{
  "num_hidden_layers": 16,
  "hidden_size": 128,
  "num_attention_heads": 2,
  "num_key_value_heads": 1,
  "head_dim": 64,
  "intermediate_size": 192,
  "vocab_size": 778,
  "hidden_act": "swiglu",
  "norm": "rmsnorm",
  "norm_place": "pre",
  "norm_eps": 1e-05,
  "positions": "rope",
  "rope_theta": 10000.0,
  "rope_fraction": 1.0,
  "qk_norm": true,
  "attn_scale": 0.125,
  "bias": "none",
  "tie_word_embeddings": false,
  "parallel_block": false,
  "init": "orth",
  "init_std_qkv": 0.0594,
  "init_std_o": 0.0594,
  "init_std_up": 0.0594,
  "init_std_down": 0.0,
  "optimizer": "adamw",
  "learning_rate": 0.00208,
  "lr_mult_o": 1.35,
  "lr_mult_up": 0.772,
  "beta1": 0.9,
  "beta2": 0.95,
  "lr_head": 0.00579,
  "max_grad_norm": 2.0,
  "warmup_steps": 583,
  "schedule": "wsd",
  "decay_fraction": 0.746,
  "decay_shape": "linear",
  "final_lr_fraction": 0.0,
  "batch_tokens": [8192, 16384, 32768, 65536],
  "max_seq_len": 1024,
  "doc_mask": true,
  "train_tokens": 114000000,
  "max_steps": 4390,
  "dataset": "wikipedia_en"
}
Each number is 500 + 50 x the weight over its row's rms, rounded and kept within 0 to 999. Layers, rows and columns count from 0. Numbers have three digits each. The size before them is the row's rms in percent of the matrix's.

# layer 4 attention output (transposed), 128x128, rms 0.107, rows 16-51,79-115, columns 0-127
101:462570476470512539560542449409504548496568564508523425513456527523521528545512529567567547508475488516617492432575535458457456537395476483490515588460448493510499521478442468375474533478540459502553481440553452540492521449495499454579485573424469488441499470485463428453535480492471499554487513394462421552501462417460542434613460582499434434418498522485419401484574426503508459466610
093:497448484563504519503506519490528460562507505541542487498530489424495489543561552502534469480537506476476583529429587474444584453492460539533529455454420471413491468475593525509464329459463514464496577481444538504415533521486492479520600545586581449546436545606566605532458440615512533468542463535487506430474497552592471556494574432474571501450469404516514588477458521495486531545568
101:509544539477433447554454548486479552524485557426494402562526528591481555454480427479491509535474442444584569453514439393549434591476485412597540563540571489600460497580503530571529517440574492526572454468478464546541497569492485554455490462539439562505494426498381576584515507481560468512496519487438569555500471540519411451538371524547500509536524500515516513450497510484446535466574
107:505559440545511501499516501408448495470534509506498469481521516402420519391472499532552507559535476481432450590522447479570468537561513524485432523499485445549510517388472488482487455506491487425380527461463464536444520480506393470505410474459515430580541520536495479464538548408473463495435503444439486508510506532503463563489530580567383553542453454448548491591399444583613429492399
101:510486477651514486499540518461457495524452442556528486483567525500577467490542440469566453482546540507402528509442548530448589496541513497480526507499385507472568409464570564513438515512488490468456482552358513511568452513517481451441545601507437542582408485516560411507424518508510489531478500517512530521482440501519550568395566524501502587555476520427434464620408478483455588496489
099:593498498400504457580493474475441480467519482415533567463549523351476549465510498549467492484438522458606537553483491488517489583436626486543538513493539410487470476486526508492542383543482593479456576493453539477471494473462466463453576563556454540549433474533462554510489563531454459455562463544457493516504563486577414500507527489584427532467539511516457522399463635566444483546479
108:413514569525602523491510557417486492439503508462458484494387486439646483524456442458525495546477595454441550470447492544519498578507531453574516473482521559646460566548554531432444618553485510426552453507439501564500430458528571519512571555515517560532448518488504497522479568420466438469456468532430584520502484490497477538516472496561487468368517457498453473493508515465467593506557
101:572452477493461462495491500578475542665537479515468479531565439578426485494389501487514560526504415564460483493522435470567506472515472494544455501462511482550517521598393457553524483462565409547518477571488505529487530558550462593489499462505476483532525464431426630551491487394516433438558453513516557425537465465460433591477476542433479488548505500553560479438491460504499357492513
102:605416522489510472496525439543507461463528528495502569465524538377457534557444492472464514492432520573428474475530480538480568403540522622456478460457428487404539473378468514552536598577518490593492525441579468509425507537446527512529444546503623567442522499533535502490405505535504497566487598528616471453541532489535605451472497510491548560501533510484494509411544508508506468514443
103:515471555439476544451471474540529478506513376597421563497512440524534543521505541468435503433480472478584439571425535598438491366539528415484494510464532511460569525468397495427504658545551560425549491528528584462504442525513521595543462458524490518410587576450520480528491544442440490470536512462575484533500519450438546503507501479450522535548519436428462540548462514557516503457542
097:450440489500511514590477437424483414526476503425484438573509620494523508482442443458586515512449559516549463471568439456428517540520476413531542482499495479489463583515512551471502581487599542499497435431480475533474506489581468494433551497534485565489452451438440505477477474577387490601455571529461586528478534429476446467583448555459392566466478555415447407460520535426511494544495
109:529511517529539495498523539470435496483575449507531551547473558459540556409469457475487363435620471537500587470493453388492530522507569542420481544573507475505476509489505508421448613502577541467406525500533557554542467480441438566467480594526555648580482406528504447538475456434527506487452470482476503597534627471518410479480537467513456517460472507446531490515479511458491452502451
110:481475527466481471474420457542476451497486475518444450571547483558550491504444515449423450415500489584516497542430478459486509476509444525621550463560491521537460550496456463502543612492524427566513438536566471557517520489468489586464547408517555578474598500519487633459526444461485513444489525521474597450510525440433531437474368486438612496620542530517568503471560588514495550490504
095:485556528410485446476506489478539489369504490464421433550469516508485490434530540440467438428529493552503504588456488436485534549535445440601505436502469628512484446542482399454518617424462483458484539431428591520548540514550532524514519437494442538586556547486459522508444539507501538465496476485522564485568482406473587455489505478483536488540425603454448418573573477457591545527514
103:494450467570515496479525511520548578459591521557469471453507530463519467518509556426462499448492514639490522489563479474439513442459527584407460467607541494523515492527559444432481586530506452591384538559455476437466507524486569562435469599511484595427461421465561441533580439488460516506514486462506544622513513380460563487576566463431488463523487560507492466539545456506522464536551
107:539477576445498505529486572456558474519504494449496468608497467488528503498451402454510530500480513487452540437499425470588426618538469422584552524461583520608508581492481523439520614539585554548580445467509518472558474595492477463521487468504467615539522468541395511512453482419509408494464439501522578467483476435540443469493405534519421530491533449450491452392497497513453473451506
103:604585542396490566490553592522558563472496521465490537537491446501478536509542481553427536490535447497466518402511482495599398607464535420521470467485597548602494518570506466481511562477519587531518567483500553414522558546475477495593430444458450533533553561486413433467537537430547448505521462460530494566592494478538463455500540508534417508476537498523490492437504481607448419451551
101:569426578446502492545499501471432457570484464437494478522452499453478567528460466458461524463468489620531468460511499446553492564484503433543542476432507508610531536554434485466512564447527503609584499491539572513603441532523524518555487438508529598489532466599354545563491582401530428410486520535461486448554502524482517486462447530561467493562588458559543496437533521501431448430528
102:545528496578520481445454592515481443468500459512533564534509458508397454438505485566467505552487590488419485447577454628526528581519493566457414481461539492441442531423509525540410561604560528467483442539515460596586494487454577396532497446506543418492471535498434515482424464497496521521532560492516482519470509568535450555512533421459512505381464503437573513516593487471557557567464
101:496541567521503500520564496470517503440565465488461506546507466523476518499421537584534586543552497557492501524540463425423562476502448539474487524554504508506511493432490534440490410536457493476504528481445441510456455480556496440493639577492481533560569414544580466427520569446468427499421392434555425447427553586518493561512526529500564389529457594512421452397532561519566527472414
100:525519505436458516571489474519502457510469507469497565522542555511535503450486438534433472483418548474520516612437417451547546511520469456561578493474446492526514546448528588548540552460476546476499485486472456505449540472533469541433579490526468589562546520521497523457589416504485482410433448624534624475470472406607397496500441502545525556602488467567540517456392568592480547455498
092:409469456495442503493498558496471508501570463382512454504568502496509545502514533505496479480532531414438621411496504449552492513471468511475512607514519541489528423469514555564517310581487459519546500508476461557445488516521558451467551493577438446468441456480476462497415446540524487502468457545460443543462465467568449538544497444481602539538436429409382500539504561482389553509456
097:428492458497475477504543490549487523431486577488392432465613507565510520472440526491523353493523473377384541526485569518473526516559584575515443500534506442444460533456475440531501405623588492413557525560516525490472513426441433471438473532496498455544435553477486483452471541546493513612494524523492529500540457482479426455526485526448441538468596436481538496528497593483491438552473
102:510555425512502478604493426519535584507564551413456458485524538527421609528395571513434535529501461513508447504500569590460442416484454524438391534538472470457599422459504458535550451504487549411557449483498528486439559509487583532452448468439493468459591559432608526444551472586506509591502533498553543549489518505453516544493469523539573491524439486553467509501553459556540458509427
098:579486484450538447415526540518564567502513530483461415493498424486481518522609586447393504479510384505426483520461494620580599477515458462482524497402438578505453408492449387449500466519446502479446566528423525549497632435577546467459609543511450513499524510433570488505460494542467450484512515517497509516484477478452473427527528506400539548522562489537466470518455464501559526520539
098:572587514556467476516445441519510557408513526454444580554492536565458525474496443536535488497409477556531423465579490492554477544555418520537534425627508503524414508529498504469470597476514562502512455507393464480486488482523464468429476403493431575598502456531517537392498446460421525456456590469591588570510454538468431516448401437463540458555510509457465465545520527541516459462487
096:511460519470417546505567563464541549504512527407510506495517474455535496399460514485468490596485495541541466506474465557456452443493508467522492456482564580614525516491526438412480536575497437436513568590519489512504538536454593409551451537489531492452571547515555413401527567497614469529485435408538398546568471430457598524523538469467528494509471558514518476443495555451544519424620
101:495530503380563445534489531452442470484455480505514561501446486481532522497473521452489420491594481410533502551513423522460413545399626469545387538526504514494507511515502479454492558513606498486503516521499543472482518520578583618497422550526436448416550594411409462548562530517484477533499482455466482533475562479532572526599488523487581474492541567498397480512374545497488454469486
103:526502486522458464536530586466411490553543404434508433471536508509521533424475436566536577417528492422566565538440512403572500573494550475496513553499476464547508440563529525518506356509501446473589509493455435541534492486496492418528576512540446456518475453594405487559442596404579430474506445547428422532507462472530468569512482521532445409522515514429411467455489542468487509477484
103:536539516487473519444462571604472423447492428510448532519519522616566484515550431575478476567569505431417465472490511489438421509526473452558444505420467540470426525528535471523519428489564461442536480472494536580562641474530465444554534422477524394492550620487528451384441496480521553563522509483547499490490519528436486454525504535434486596422520482440488553576472549421474535464499
097:608391499479510415518448491502443470519501483440480464489516556445516548511514419532505575526510504564522506443510461503557584552531576474520479520447521440553443569469541577562467443610542452565557475527389460513569486468514530418497540518513460608500493387485476518473524534510440392498540483570424532497555521477496431582424597495639428474490487576487523567456507480499517501497445
109:593507528516504490536521585531444493533507494441557562374538499523467560557569415551472466480467460475583460456476549480475484506457501485416498567464432431509520407557486467474547343433506483483482478435548490546510590471468500493517574564473428379419399459497448470526567495535533515476480527596520512592451491524464441496563457542566459504443620425554485489465487476515500543514539
095:477503505536455484469513483500427468493562459513583511508514496466535510534601466486516427484426407409545550536394557464474550466465515579500520534518379540489482394442567425472449393506451445477497527491546498570445500528484514533552526445524505338472466514561445549537448482540530582450486643539513463502504545551540509492514512469420557522419473385457430533486485535469512523548569
110:504436501518448520464492471570539502495456469599434483497523519500466511494561460625543601545467520588433533518492470498465531503565440501459628460445491498479417589366461517512470595587448529508535428563478464566524503507504422428501536393417527519468527551518462441403496509438452472486429418512537427460438507506480477500481477428482445491549520465426525498418588444521546553496484
107:527465560499481605468529555495560542465528500490450472517410539540585437460569500451480585481542539563512406489528464551462469453523458434501578447481434567573509583506480451329485590529432506468468503517540532577521464524535459528500558482403570507499553527353520436429529491508508486545542500472578489454535539536453533511542456502418448522561526489475446482495496490519627592534514
103:497486480577498601490542535512495507461552449474473564509471480516590466554500492408521470443454454521452515469475461632503635441546514497377434526497498452517474475503444527445494496586543489493450519612401507507500437533543513490457500510470494492607464497490546522528497567489483526542544583418546532489552536522434499472546506462414432601488622448473562500606480530517486389542575
098:551422482503465407557538549537432536606444521540494471521444441665402532447493499450489541523507582510534482467537489592471525466494484455507496556459542484559538515529497508583524452489477501452529459543395489462546556471525529420549412522470554490492413507575406532528444476520393415476539525464508615472576492475478548503475481507523522433509512628450486422463548455517456454438542
099:507420481578556381438490499471471470499483503536513535508510496585420482548525492435580527610475470520519408521423473372546430484499435474438499453547497576495607460514476588630472413418419509502421534517502414496532528481458445464498495543490412466512424476503597551462502494499524478476508573526551506479556508603501525523412496536468548450441547522564547452497488429527503469451498
107:449522610519563513497475571537502430422535416555459501465547446452508543553568515546604550405525492455550543522562532410542424468605490496588463497484580489518538464445509518433484513503557530481466453469520559423465500468490447449501479366546553477508551449466504512433436503441466562569520544470464371559471509542580510495497492505489466504474471459432559520502602516468508430500369
111:579502504519579510436455472513534474464528425575466556383535516522505475575597549503471458633469519558507451554513523497424535480541449571425490428557597548516551558518542440599442443528459505529491511471528474486474583498462474580460393485554505489472544472464568508398473421509438530596457550428504508450458523525502560483542536488474528472463561575503569549567516428567481445485426
098:517494498482577536463420516528483558519552484488414550576512427580507453538503508485512492598508570556585509452476496440482537437466474508586626408533522564509482582427537523598482420522485477501506503591493469473546490445421538473485417512454479489484492479421499546469437474464433443582464511453468516564496510471543545488482496606398574386506567653466507496480566487534496466497468
098:484521520504509534550464451568503581474599497415412565601479474553454527435408538469475441366488450539545568583583541509503404447446484493495530537514537439485476493505472496512504505466503458596414517460532552437500539460456528591527431465535523552498522520484403467502490494463440560520498468466570489567509538456472531507526422525465533427553396499456553510359532515593577440504486
105:490552627509523509464495502530606424429480563568463546423575527501558465552582516492502532477416552522394498541418514504478517512601434621562508480497493462523492545452570492374469514492491543529456498487584532525468527508458431522472507449535579587447504493490482518405464493433486490542397514474534506515492485464491524440543448448558536595469534446450528534582612493465521587517447
101:474474498484454429439480493521518586472549476577421562564493493523482585598529638414423456511485487565494437469529515521537597405473496498478473455542605505512477516517485494554445422458483502520454503449613551492553574469525507505503415417495518429586479413486470501500460504464417532578549537457410497492493532444545559546509537537423449512506541516499566494490558503554484389448400
103:558454471529548596549426510423431464469469496418458505507442555394574469562527504507495432555543489586535484530482421554460579529468611514480600536575460493524450505495528446441492491507512497449549544393466426617518446539534476535520524576478518515509458513514564426538574555543558474556462524493480494536512538447462540484533608460442453487505524558501453505563392506538602600522515
097:524523537497501528529594415520537510524495544518484464584506456505459493363468477556435503429447545448426573473429532539516477577525542502501407579419435432470434426484432460465507609590437480536531526508489572458432394500527545474538513513483404485535531574527497427549470542484466469436449430589481548470552544497504486436449486482560456512524426458486466461414496429481534508532612
099:505504530504540542528514562454477512521485551486578520441491487446398491520523470583559516434487458466502488495529504514511503512447589568440507639479414463494413402426537506470508362452460480436567620537521530476440559462496463545565652418521464441451527431588505556483499551540459573497515570533486463469535523569431463485529529527564544580480438443471494500533542529526458557529475
091:509502510517543439491503460485543511562471534581438627411556514507477433504591544504435495601503498451478445492404539509492422499525439590466570464544588491541594464567454501518459408543348537545495542465512492514457502498517461536470457513518407453464474405523551488504534513472561525431510482549471522523492422551468542452468517479517451424402591461492488628503460445567496475435490
094:501563525445558510513510452586536400567562522443437518527558466668467483485519482515438554548421487517555564531492517535448485494466445563551592449515458585431434476527528530569490474494427582444552473569393491515470519506525547582538456481433505466453557563534615513521501478512450572474527439471557529592540456513551525465474537542461550483550471491506549509377589555510476447510511
099:589505553504497554515556512388526509535395409508575446455506384509452518565459520439470534457468539446466584498528544535514516448496522527431443569433436512528577429522555498549600543611407463487545532500408584508508592511509585532490482554469476437494460495505510473473433573528506439489607493445481428496443509462484475472472575451536402530554496530530541480522444454482430517572514
096:491526480568418490479445414498396539602593512463567553498542523462579503536443485489488589452627468465551567456443550560463531418510546490531501538495409453556495479465568574546455424543490512490559493517463396465590506474560517544449521565477509556525404451427447472430488546513583461434527555529526533466380478539483529509482584613537485528451463494471458504467548502490513542511493
089:529435442530496596442519520462490455455589435551476555510472580510550508553567402415559409563548551512536437462493550422466503529506558475564554497484509495472582541445474620543499430473514570440558459490530486547520480383520536411562489440466372449530524538533468506457507557544515416471457452471586484517570507496589491555470553536557472467519483504511503567482527578542517599454509
098:560494487477552535473461448402553502462496520577510513419560506428500466496527509600474436503491430499496510462431619582457495481544523625480417455596521510501450495490547451586464557540457457592487546431609505512421501513445604556451492458467456464465564505500660534572504475470492496548420508556442435471469533485505450472501548519462510491511543489501536565485478495492588484583423
096:502473488560562505448491462486499555487529536487434576454520545527548465549476487534468435519497497533548497470426497544438507561561463485522540445554456521476495561520488623565457554351575529479557495514505437590449547499461568532461552525541560547441515510518569565413501486598611527520456569526540481467471453504511510536496493471458679526578489555633502560552478474472518592509463
106:563444408447519465554442431412484496404489551503500539370572482518457446512543441413522433533515391489427528578415522562485536474508575547434482456430428541481480511418545458559475438505507530521420551480574523557481520413501508498482434546462369465562493527439487618472473420504501457484457494512497535511442537511449532475466521557477557454443463499525469542497471497449574585519458
088:442448528473464458515472513574468459481448530533527406612454637475466549450514514554514497495492415462496496454558503518473527502553530458440494527476435466552413495570485422407495523505477510528445497529482501465453424541497515489548494573531487569563485451554566487557592573533560594473519431510429565540558443577484410494468496503550476479509460437489528441446628539602532447430609
097:464436431489399446505404502543434475424479468509571398530547468443545536583489569493495478505507602473472587437519505497556521494427481542480429551505480528523477438562501543417478513487488444526493566548539485407534412530462466455521453358479492454475550559433423552561532460423558473469491556531452414537469467572561545509493518454563419553464484464526499497468513500390408557538513
092:409477586565495515454591491486443541544465484549513451481618408539526499509462450480475553527454568508469560463480608554406542497526521518525440504554532484459512358481602468486497552553524477488659486508434491532516643522473597502455456496481623457434470473519510448525471500487524464527542507419456404558475444525476482475440530471492484496528542523499502500550472547463424472559466
106:548521461468481496481565427549510470511496498536473498450632504473491510429515555539424453494499512412438474563563570535432468443514560582504406458591535490495466439512461398536524517500441463591492528516511477421432427556487461526526488391479418424528497570521556479458499493509453570509432476515515474448521670542460522406421514409537462549399478481504473528513520445554462532527478
109:441534582517522564498544500539616447527579491488537479541450420457521480436491510448409594425443571452509479500534418511531491523556472566512601494486496516482452538548440512418457608410458489558517525532517555479438502515541567588459571520513618492518467590476526452541434488467381604486513436540556508500502529380538499514539496496492426477589498436534487459498455434499528471526473
095:464506535540513560474582490518527382539493430522596445528488439413586471524502431476540495507470584474494515471493425434502547569550535504569511498448470565556469459419449523452559611588578491473516573481487545484511464473497383487513543534527518544574458519482493449408479519442502489624517454468471544457512597499521592521547473423552487515505558546454520458560446584431440600520508
093:499474552598509595406499515449440474452512464568557568517481457434506447538477484458588491499569531524548417498461444462477560511554577464546548457513576559487472547479458533575499511446587509506641507465524472450538555438455500540521423442472579503561497438483509586482586531483501489596501563478522477457500562539486598470455540539449552465589546565542540522582484470438487488538375
099:479407471498487507490502592529466437492488492526612465437464483389580488530460481551440526512468507496413504491483535525471559472513531505409511550476485461592605488469522443458456504616445458560488492493514434540507512471521523590480541625466533479426476496401555478480496525480527444537473443467377541567469448540505493455575473438569407475431431468477432606540529563469437484561556
090:493456500470545496492576509526524476479538438612466492451529435536494548489485538486454420496463565411419477425461473424481506539513488554491414538455589491491602476509480469571501509510396494486415514441506441482358527496453446505495507507583453389493486525572626483481448480559508474514528558512532483470547561556483525507501395403534595434502514552503514443590521486525433573457411
103:533527508548590518392452491531521533491502420506444601503451555454529434534509563438511507574492473601510517510574484510518536510467470369494558377475465461468496574523523518527385465374581549551509552526485498515514487545374416499435520483454478552525532551471440553461506460428525550451448485496582535487534483538504607576427522551524521482492504562501536482485477477485535547387563
115:547439426480527430511434498495485425472474467520517542456591468500505451538533553487535438510520485523516527573506482538518597445517488602409491541538593477504481496473476521594527508463477516528364642490483536415417523496444457588527376456455466515525474498482543534454461473428449528548415488513487436510475613547388537479462547550551540459509516587453538520564533465510518537502392
091:478495544520498438506586468541552525550502524427543564515413534542458505436463563446527560420455423554622510526511501517496446487515510450441513502442515425544491483568440595501488530322499496571546549503416553505440496522544501526474618576491452517522482501485453554521514511547623548392551446508557508514459492546492506449399465507524530492535447506594557466477443445527421454463527
100:481586505554554458485473510443527459470408467512559595491589427489433526481452661497418480540504570508539554507519511443458431496515498614472507522569601521484526492494430497552602532511491535420445630470531665497511508485494510524564382460447507488537392521560545522577479522482547564475487532499552461525494496503473541441460556479475563483550508514515527454478532517547498541527478
093:573510471474424548459493477514513527536569595424510567584493567532508421510545460435526524501484470555496476577475470529518542467440488514463544417558535473420547586481474519469491474482555544601559516479529512516551408537496493524494496426463470643560646478520386585490504499513404406505405489420482535476501551498492524503415543514460490451539561529521470582568470443438465475444528
117:521470545499551499471488469491489447435525447562420525515537481528492535535528497444543477479469537521510526556540496501552512388536501529490459458416545495431562543489478486566521526565439531516391540471555590429461533457461516575444448457536435567588567454509508524435422496461354505526443499461462512456504550516529519633463513589433526399556470565428530483513615490572605426517496
091:527416533606545441571446507463367575370502526526507503555476506457573552467436483525486467454529521563569539395472535458485442498562529585501443550567483482446510427549453548486522476492473484480536533500550555466458575507511547514468441475524539458474571355488440568558471514559487520459524576477532440512515426539560493463493447574412521503538525581550458378528502510527522425521500
103:561560533421426457523454444503513412480546511461474484481538494513410541568464431487494497500535362457511527461400513500594489537506563543532500548440531477450434533461541536629504350515428497497517495488571562503451493542477536504591456487508476472461506468603536586555469582509558386454486470472486426502511521481535454506575427535533564516466476501620554483552459532533482492492423
100:463501552500480514524530573554510524509409511513479440568438464510462474490527453535561463449588477447488482626490523502496537439443494466480641583502557475515521538451359478479498439514477557517536503514567437468450532421503560518542619433469515402474536467531545516553478529571427542534470432572452489494463595487461480513530556423515556539569507513522512509542509509602421507466358
# layer 4 attention value, 64x128, rms 0.0745, rows 16-51, columns 0-127
099:419506461538511503496523553605439466408610492488495534464488417508448488539573458585476508489568472569444500485508379489542482550558507528511503514449516412426442549526544481503599473562522515541547530459578521469470508550487440568450471487408422521478448569562548531560504526521449557521492553397551618513473497535531605462473512556589562513569496476461507532435467463481613453538492
097:525460528502535479519515485545556433658458590403553550492473555610444531446446523547533368549439483513425435524565512521523548516455587475546434504445511494593556536484425505543553481541546503464442502498423482403518500423466533505581389439564457510543524501487447462488502438426506481437438404479500504425562519490465519466471561518503426473562534518475551459554515518489577478501496
102:501486495500478567577403513520517433481426521506563509508514477454479448470477472596529460486588525534456454560453548419499502596520540500476515547574515602456461525438481513466546506488477411523484528492537428492363491472594455461450499426468517490515397529501514517428468529497537515412369447538501547502445611455510530562560467509456490505462528398441438640509510557461506533536583
108:490520483471529473519526499530493524544502544523432428492463510551637510558472565654561433527559565480391523547438583574482545343552641550515570499455493500516568439606422479391524471501452503528547498462487517490510592517526572496498461503393518457484452490551554549460500479496532511555503501524465522562508512512487524508503473423535568489547492495541548475481568549522420507512553
096:494492465503451448436465555531508482589513417510532416419464545361561524513506567520530504529473570450527512454587528581554569442514466488558498445602466470520593524478493482520435492436496536491559627517462603583519468476529538507569504443497613520546513624450465489454502548510449520423487546487410487508562505488416562463495497474567534477411494549523499483512576550541451487432518
100:520512496463485371467460524422541445604483533561480558480444519598439496546522484470539504555458441485507467474543433455483496502564610442517584554585489519525494484465520486397584485476504450433485482422478498461531450520493511641520477439528526565458519536465528485495479491600589486538530448542430481428458594495587446555587548555450448407518448504471554543530494557555563450549519
100:548454498558493483482428390529554396549564483557501492433522642531437503466590521555522524516467534573345469508508538551519491474558453496494474449464399434424530460560586469504467516464511397534466491654491510536498440520547413487467503439485501457534536541483488523529462516539561567408421509567488485541496523523527499544550540475469493485516418472556495505441509552491494416441567
102:514536522368498526480577429538508542474426494552559485477517505512441503421450429471508487474563544477493554511464650471453603437468470514445527547545514652524517449453471514539451530471530431595511456425549482473382535503423594475489542533519488445467545490468494425445483479501487552467587466583514545493525489576501513489511461435514537524585498502558484520471466416500511597454396
100:519431431521491451461507564420482533495395516414538471504478387557549512548506501472459554457542425476597472490458487546519470490519513470458547487529555457491518477520535550493469515464441588536418550558423585456588532577483469457554547565542457553470526529388511511544452491489505579580611520357507372487468420535413494504510509420476569476487451545486479483479432457534535457497498
102:536446526555545474502509519506499426448493483409493491526538519502559507468551503484427511489527508416497546485510424488421509424470435470562409431586505446536487482502534490627604504527537579552418399502443408487498383426394551528429593554527543471519504502513499475425526496541505555538519488530477452450557493476562520579464442490492529506453499510542583450491470447406624525556575
090:537469454516522416477513495551435502457577567518462501491448476462429532474507463516538513528508480598482539535474525366523555544527535496445448553552478516507541522538536539552573521502493467493506479609441551502535554535615397494540582502488500567470510634505516517500496550390640468527519523502524478510435526542487631503585512585511538451489481448367435499457501461465554417547514
102:547503509565488482560431588543557532619451536494498457501556538445473531511522560511480605508509512477526460498492499455512511508595589518482511506419453519532539648465485475426464471509438499512508589402519475565556482541512576536533613512436486472437483557486468484480500433552507473513496597460504535469397505545575530504575453563499613518433507453532551425521580491556448498390575
116:536520460527517475512484457594510535419343554437459564568521506459537452405489502505417551480556418511553518499498519428518475527509466464520428531537403553440412434398434548528430526512550550430457383504514573458476533578567542439491551488514499465479522462506485487520570526463439509505518404524574476559537568571449509550470567455427546494420479455553462541545490448503539475448560
100:473539481458519498475516521540558457522461474516422430553510424458507499495599485469402535528493561462454504524450551429519525500528386487527452496591509533488557464468439530500444512527508421464451418449643467439519553417500408536522456464494551488478593449540459624556522458432428499469537522471484463594517551505589496443502510467473523492435446486508454403520460475340444470455506
099:480559437491462456627532502485463527443485482545533513492524485462445546413532415552512607492507516538521514487506581477541527501493442474485517572520501497469471510464529541551476501491401457496424539448596495516541490534462452579638451608485437517559471522543444493486474423526410573620455514488427531494537466586451486498464546555450560530442452481583551403475517472586538380498532
103:556481446463488482455511452540552500525497588550466365432515542506487480534498493509481530537650512550426405481419462458409610453526479471429539536497552431433425483483571558552509548510499453536462483488431494528484499460560379492443585403524482481542463538416577439426518521452576557511440484485454393444472508510493484468569577475458478465472529440473446574520489501498454529483495
103:460573476511507464507458500406506465565542502555430470440517503509522542592527428400496576513511600536529509534408529441466541518504434512514636548500589474502448562419555499484566494518509505534558532484572423460446477412506517612432466477489456510602445398495612521502519454516438487520475549491428523465492498506552424548594411457451537513530544474496471547507516556468425579472480
102:482471451472581468443495373515611452481562499600577432585477498501450470464483515499500555475598457481572440510442449470411532456522499537459597507506536425413455426475459498551386540489524521463460566455474448417466452606484489448473581439516479536464450502479595476565454506497494473538556546535538539536572616469553413510536461451434553485514496487468492498514461455525522463508566
093:508498528439493587484571466473538561587485610558520518491532489552547477511506534417520562487463430529423456492492442472537470591401478458456425454447531466510544469542594535502588521482476507589452537607437527592422525439453488521510501512492484491427482556495498528575489499489581457523528577485565496498441472427401547537460456569515438474487562530531602489514488397552370500502556
105:458572461511558517422520460498497531486417406478535491425517513574537427493462404563461506499541489509492533452449450626449477492493567541529511415480444490500539576447464366580498489579504524463417400487528555607587562459490447560525440507502477451438436505446475527533515505565549572494469429470507547492503516450572446417512636475419454511555494512502519455469475524497474451481435
092:531609398478490477516471486530473571557517587495415486492480545506531457456524527465461498531546482528476618500518504481444543422487480474503530471572515573561483584509371505398485504476548549404478373495454587439484472554568437442466507518567538454486555448519497462529512440524481461523445456432486461417498545494504455544521599505538432451487426432536476591506606596445483486449502
100:492450550555511664423516594523472503523400485503519411533488435439475494460426450514473520480492452526526468437560415448503546465526472410479550534523492499525513523527518439539466512536500496534450479542487508537543489481486402473470407557497532541544525424453430498441415595481601496504428456454602507475480425542441585593539498572455481478432550497575516551480425564557403538509521
100:562467480531484408414538577575491517575467389452442606549489586554526483548460632512482456532408550509465409494515534526580499476502519443486565532525511583515476494545530443469536470496463434525599478521516508605483515484499551543545510538541496487511538492562455445466511584469526463457634485460411447500459421538472503500489469429485526552386471506473464575534471558549531496402484
096:514399580527466513472545554415456542418409518523506529498593461567542489440500518536485409515490433430533535518502579488530519440465508464500535497506492516542467536577493406543478482437428536565551496530517555434518559554446484549479472582503468476419468362562411589455478486508472524485511426457481486495548478447448477549400573490471492535544453520402507505500556608434635519534485
100:523474616499469433480512504578496430489511487468501437522435469551535510610557486540479384507542528518531565473450589405481484437434562519486576461534524637499543466504530499493534511518535475473480495530553481420485479499464477583486438576625418461583512481600418563511488425460400505526471413477465553506553558448556534594552586509539513519507439521531535500518497512494439468440546
099:502541483429494463576461514490520522499487474524492516485529580460529424427579526425473526484607504477523595381463610500417507462390479507437403577482564531459470481429506457524490513479501554484464482497519576603479614508525463501510446479505611442441546492532495572539515421528657493533517507571523493501486530523456574460445538524405458495464488467478557570515516573435480512511555
092:459422442591511434455462467557502443381547431467498557481546440535496507554528557486483441478548529548553507496474500544534499530504461490522403497526480445511437448492584538595536487456486506569516491456477538464455479526459523566544414485466466597456379451481538580501507546415434501530456529605482534414366452551494409608486573578496554472555475504571483484431491514546515479464543
106:522526531622424472472461422490548532523466617524603549498497487471519499528537454507498542511413481498521539543408502524486516456582491538493558502639535471575475517519489535508568484483490459488464491499602448593542469354489515531431523562488491586535438502560552532506468588590432497495428588396490489590475545551598453545490494519448531503410492520526497538464490507534544556554497
111:427496545480556511387419514600565428508487472504520425440517424507462469536391526577519505512509442566410520430547433562448528463515530495521510549544527588430495452545465366514472514491533446599453460515536425495499456582395553537495468468464538465492486564498546484435509646560520508505469511496476628477512529434560493488559503524438526466486580470476485528587541530508486474476493
094:477541519567551481446537546521487437569533535487410531429461456419486499546455502404436567516420463529535505540444447461580504532447501486499486498515482549517478516549453444534582500556517606519519471610431401589429500464540557428408469519555472547538485436505516555510517500451476438468528602569441525553506451550465559515502540505525596498397448527437500465556458472427473635452480
099:460384574461464490503487484464478521517441528574430507425409501469463466603435517467543481480486480529453566499568445534532593523526573504469581461488447470474440532555534515460494542466481480550463479497444548384482486556472459513609516530491490399533442644446546467499514564586570484493498488532473531532481548477472467608658483521497540528434459501402511535466522446510448477442562
106:472595521557460554530554556499455434547592525613569496567454452439476476525543429537589585503484428471458498514518520482500433483529577435489565536446536620490485476503437452492575498454568512554484523551518424570476471671534546513430535551542461526481528502494519483466478468564488389549503531458458513433579501408523496442509486541447540485481411530436461547445491507434472496545438
106:528404537548511484494432546577608481570493569448588540512492417556481563482503546608577503498518476552454414508600525461514503443522516440519380552493487459520545516462426544543584493449538563446457542519475364474449532526426483581506454517447480456451517528476477545514483574533423430513529500456467481539495526467391589529475438418526442489436453529569516518490546557488496452563517
104:433466385529541507474578405526467539556545508417459492416493434619568551512466480494473510495556507513417526506495404553475500471406509474587510446482442486443527514470482554501557517559534484520530466489386489494476580455484551523523450518570536372501470594465465483498537441533581530517509530459423571473529525462397527467553482384559375491428441502496476531456531489536455543504526
101:517495434616551423476563531515453467506543599616523574451533493522482557496532551496401436543598573467473489406469523503448408515494456534551397473499474431499546456512521511616468496512407503530503516539482446459518508511515446542501531440595477476537488483426551499476582477435494486488531482614520604521578502508529490622520572434571508465455468530529544447512534467527481403518492
096:565450519455559517534431516584490474512543494468493472459488528455546541516540396512559499486464562420509432383472579524459506542528501477452487478516567539499546480555566404542561517497464607522435536553412537499503428509450576513510493624573507484515495491555504533432542539501538526508496427636425512504565473459466557542470386570534491421516467489540522521483552458550494450348546